{"n_layer": 15, "d_model": 256, "n_head": 4, "n_kv_head": 4, "head_dim": 64, "d_mlp": 704, "vocab_size": 2048, "activation": "geglu", "norm": "rmsnorm", "norm_place": "pre", "norm_eps": 1e-06, "positions": "rope", "rope_base": 10000.0, "rope_fraction": 0.5, "qk_norm": true, "attn_scale": 0.195, "bias": "none", "tie_embeddings": false, "parallel_block": false, "extras": ["some layers without positions", "local attention windows", "gated attention", "capped logits"], "init": "uniform", "init_std_qkv": 0.0345, "init_std_o": 0.0, "init_std_up": 0.0345, "init_std_down": 0.0, "optimizer": "muon_variant", "lr": 0.00794, "lr_mult_down": 1.5, "beta1": 0.93, "lr_head": 0.0039, "warmup_steps": 0, "schedule": "wsd", "decay_fraction": 0.719, "decay_shape": "linear", "final_lr_fraction": 0.0, "batch_tokens": [16384, 32768, 49152], "seq_len": 256, "doc_mask": true, "train_tokens": 229100000, "steps": 7251, "dataset": "wikipedia_en"}
Each number is 500 + 50 x the weight over its row's rms, rounded and kept within 0 to 999. Layers, rows and columns count from 0. Numbers have three digits each. The size before them is the row's rms in percent of the matrix's.

# layer 8 attention output, 256x256, rms 0.141, rows 122-164, columns 128-191
102:505502424533541522545478507467555532484581552451439549541473540425519482540459540426493515517451501423573481492469546507537519499466532482532420436472514509506464450501546533505553480506498466
102:437457409457591556462487512453486475544458466536495513478512508490516502528458474508518443453557493527487461482511478468447522426451454490506451458479482501460542533570555493518434491565567501
100:495496547537514492461489532473507502543464520466473452467516449520532509503554500507489509524523480499474442522548538541528496467488538520536494530483524573476433594537508542522555517503558535
101:430452433473474560518507529487452561470415514431435414535492516493474430471502493492502560581511515503467447499465472410531477481507503546514516505542478475466507423465537536476550463539465486
097:487474473491494492519527472475457467518521542510443498483409489456486449463515551486482446540485479526494562506506510525473475481497543428482597512538447469420470501449465505497467567510481560
102:492515443474538481463536523538535439561508477506500472535526405505496461513493503557460488577463553529494497507528483497465575471512463541479550432509473504506488476477516517506506492449465485
102:534545533486519444500584559540531461515534451515557472460449489529490450532468564518526544498532529454470500487522532480468487479494582578444452493490510593540539459464488423455500448527488418
102:495481476521493481477463522467479485448452535470502463556519473499504523504531486476525563479502561450509500509503484491492509457438493490489539474502474538432519493428484475487506516430553510
099:530536516509444500535493467522505495511531481583558515526457412554530515489505577564472518510457482464433474482557637463541468512487460513533587530558474518459479427451492445448522448521524535
107:478523533529423534535506564477493527477471534479469490509442524456534499581475518547532544512509532482498432510509460494473463502488466537522438454517528543526473525555475504428525563519545484
103:476567545499534504469489506480428499553504522538494562473487515454574515515465480526506525508456493483520467441499509461503457505570477529504494448546447512471492446481492503524514472478522467
106:460518495460516465489504515486508533470545473471513561491409558430459427526493528437498507479521448523521514573469529477528471602489553449591462543448534452510499511469496542440519571518504559
121:492487568557543456499466460476498490562543419467526482499494590530528471552464493528556438642599480346524464492403468440525402439468489395564539480640579391374491488592614460389515490504408502
101:478507492486507492495483494574432456514510511450522468512515474524451498541461434483456522476448492544566519491502465473497492476473506506508477545461502522431517522556534527459488523490460491
100:470427480463519421583524465515494454454528497546522470487505405443489511497449550509462426490525557509483457509427466586472535518446510496495514489497513479484417498573527407479491479518492511
108:589483476528451488508513519497503500425497496550510468430583491502550510398470631541544499512510511567484471481490515486587470505496504490525538523445512502508474552516514485526546423461564510
101:508509487495464525529449522517507473474499525509505516506521523517546462515521568506498476517503498447487487439488472502502411439582575515494475582488536543449445505491407476488528509436512501
102:500561490449518487533499532483472487479496449508501509575475521504495545510513506574487530517426477549498511468493448536454532478420472520505494471560504573521495502520490478498531536510504435
099:562480535540581525517474572470530532531532436494556458425453410547499570499496461531526484421580486473508506535473470477480503491466516566486519538414515449470531510491409476599530503497552472
094:525475492431493492517539515517419577517485517567494491495506400527491517452536497554555454472487496541562462523465506472467507487399455497543528455501488477480531484532458453503539506494461506
103:419484501513516522490512484533518486553520455455477501550470515560480504464511468527492527458501532478491498514520430550526470481508501517504474509539473485494472470558440478509511505512479473
106:462464467466494545521457434512520508532466523462502427485512481588391532519469448548479450436527547468487490546496526563521540529510484487415456502482533539513513545465516505469476487524488460
092:508565451597466506494476531540473536464627523461538475537497482460499471506457463512503485508521446455487447501444453614495498585488476519538514548440557439519536504481550534525531489543538473
103:483569564514548546502499470536434528505494550467541505495520498487465514440555476447498477545524541475456469482527480459441500488487508502467420466523489590488561467521569528550492524480503502
098:534520567514521509462504479527500553523486497451568547520583526529548494424518482583504579459495543462453463480548465527498494503540508489528531495497488489461450489514461493504467466500499469
096:486520539485488428466501489420540543505542477391494594517501498483495468518462508508518546509501523473545505478571552497537454541501435489506461490488520487538522490468515465533536554520516507
088:490461479486513465475495457522504457472545507547458506518433472541521583522531501502470434446497464483488476539540532552472505526546434520541471521471564493419525559563529419471514547512462510
103:421442486518447567485464510495475566551551453535512484516496512436446447419477462464518561437505467431537476510488529470399391497559482477552564562478493511494482465553511478486441548560543479
101:509488519496397588470491548546529497506517479540480403451413483513463455508500547551525505478486498483501493483546496506467485481451486536558568468466536441505390468529443517502505485578434459
099:498493564493537501506513558504526485579530492548535537559501491534579514486475571503561505514493496538538473497524530482453490507452510506521493511503494518453465485470465404534462482546501481
097:519511503499426567501476533450498504496492486547439540468536484478514478498476503447492523512548550524455528505492508433456469446543473489498489487537487524444483506507528477535488542539495428
104:402458564571430539491552516485521515483483431468493494495484491464442447530449475530459448505588514451533479481525507536500580478521507580508504466454551460479540488604486498500530556472515530
086:478484490520515492528487515535505474523498532514492529547469472437523422480512549418399621475535487559522507507491501522498462457470525539542576512484513485508488505448488475499464519531521461
095:511491478486494510420530476495546555500494519490470542499467477482442518513552548518522513440530503480530484517518507527471543421522509503504491500403500475449497498516433511485488493515471463
092:507449486557553528476488501560478530473417467491552381554518455572537529518485476463458543543484482490467536458484450475454540544596469457480475459543458502525508523479539527503513457497463499
100:469498554519614552466541460581465522520532484457510497500494461568509495469461481566520468485469455497474466472535502473490590504499473515490518515445497490532525449544509510531502501471547548
098:474417502533451518487489513476464432388464488507501486446518483535442461495427460458476449521460538526531499501487627433464482483479508489506483496494512481491473499505517533507484564476541609
099:528517528514571490567548522547451496548469457483429567511460441507524542518534518479522493431506493496508371460524463504478483510469413513472483488464518538447505458464518438482437463510532483
105:530493421551546542481567445513535568522539497530486465446511472440439484509484486495536489504582426558494519539461527520461476484492519524426457543550515534529520456473447480537498484431504482
103:446535514607477486442488457510496467519501512504529567491447527470519489565527550510465541428420447459515431506536522597494526512467509571559475522473525454506441538499496513457454504574466509
098:517485464521513511481458502492539549514552571432495572505464524509495476581515535471507485535479473453502512468469464490502464566537463520495436531545517498419563444468521477499529554511476475
101:533517429549539534484494471586508474483573524508537519460542556476469526538495527518441503466498563450457535437516506456436473497490564555528484527497485544525498560447517493568492568487515466
102:537469510402548515386452569489486512466428491582457513489466414525488544478493446511491498511586559514475508520479515433431479527479454430478538449548489546472494495483528457508551548558443540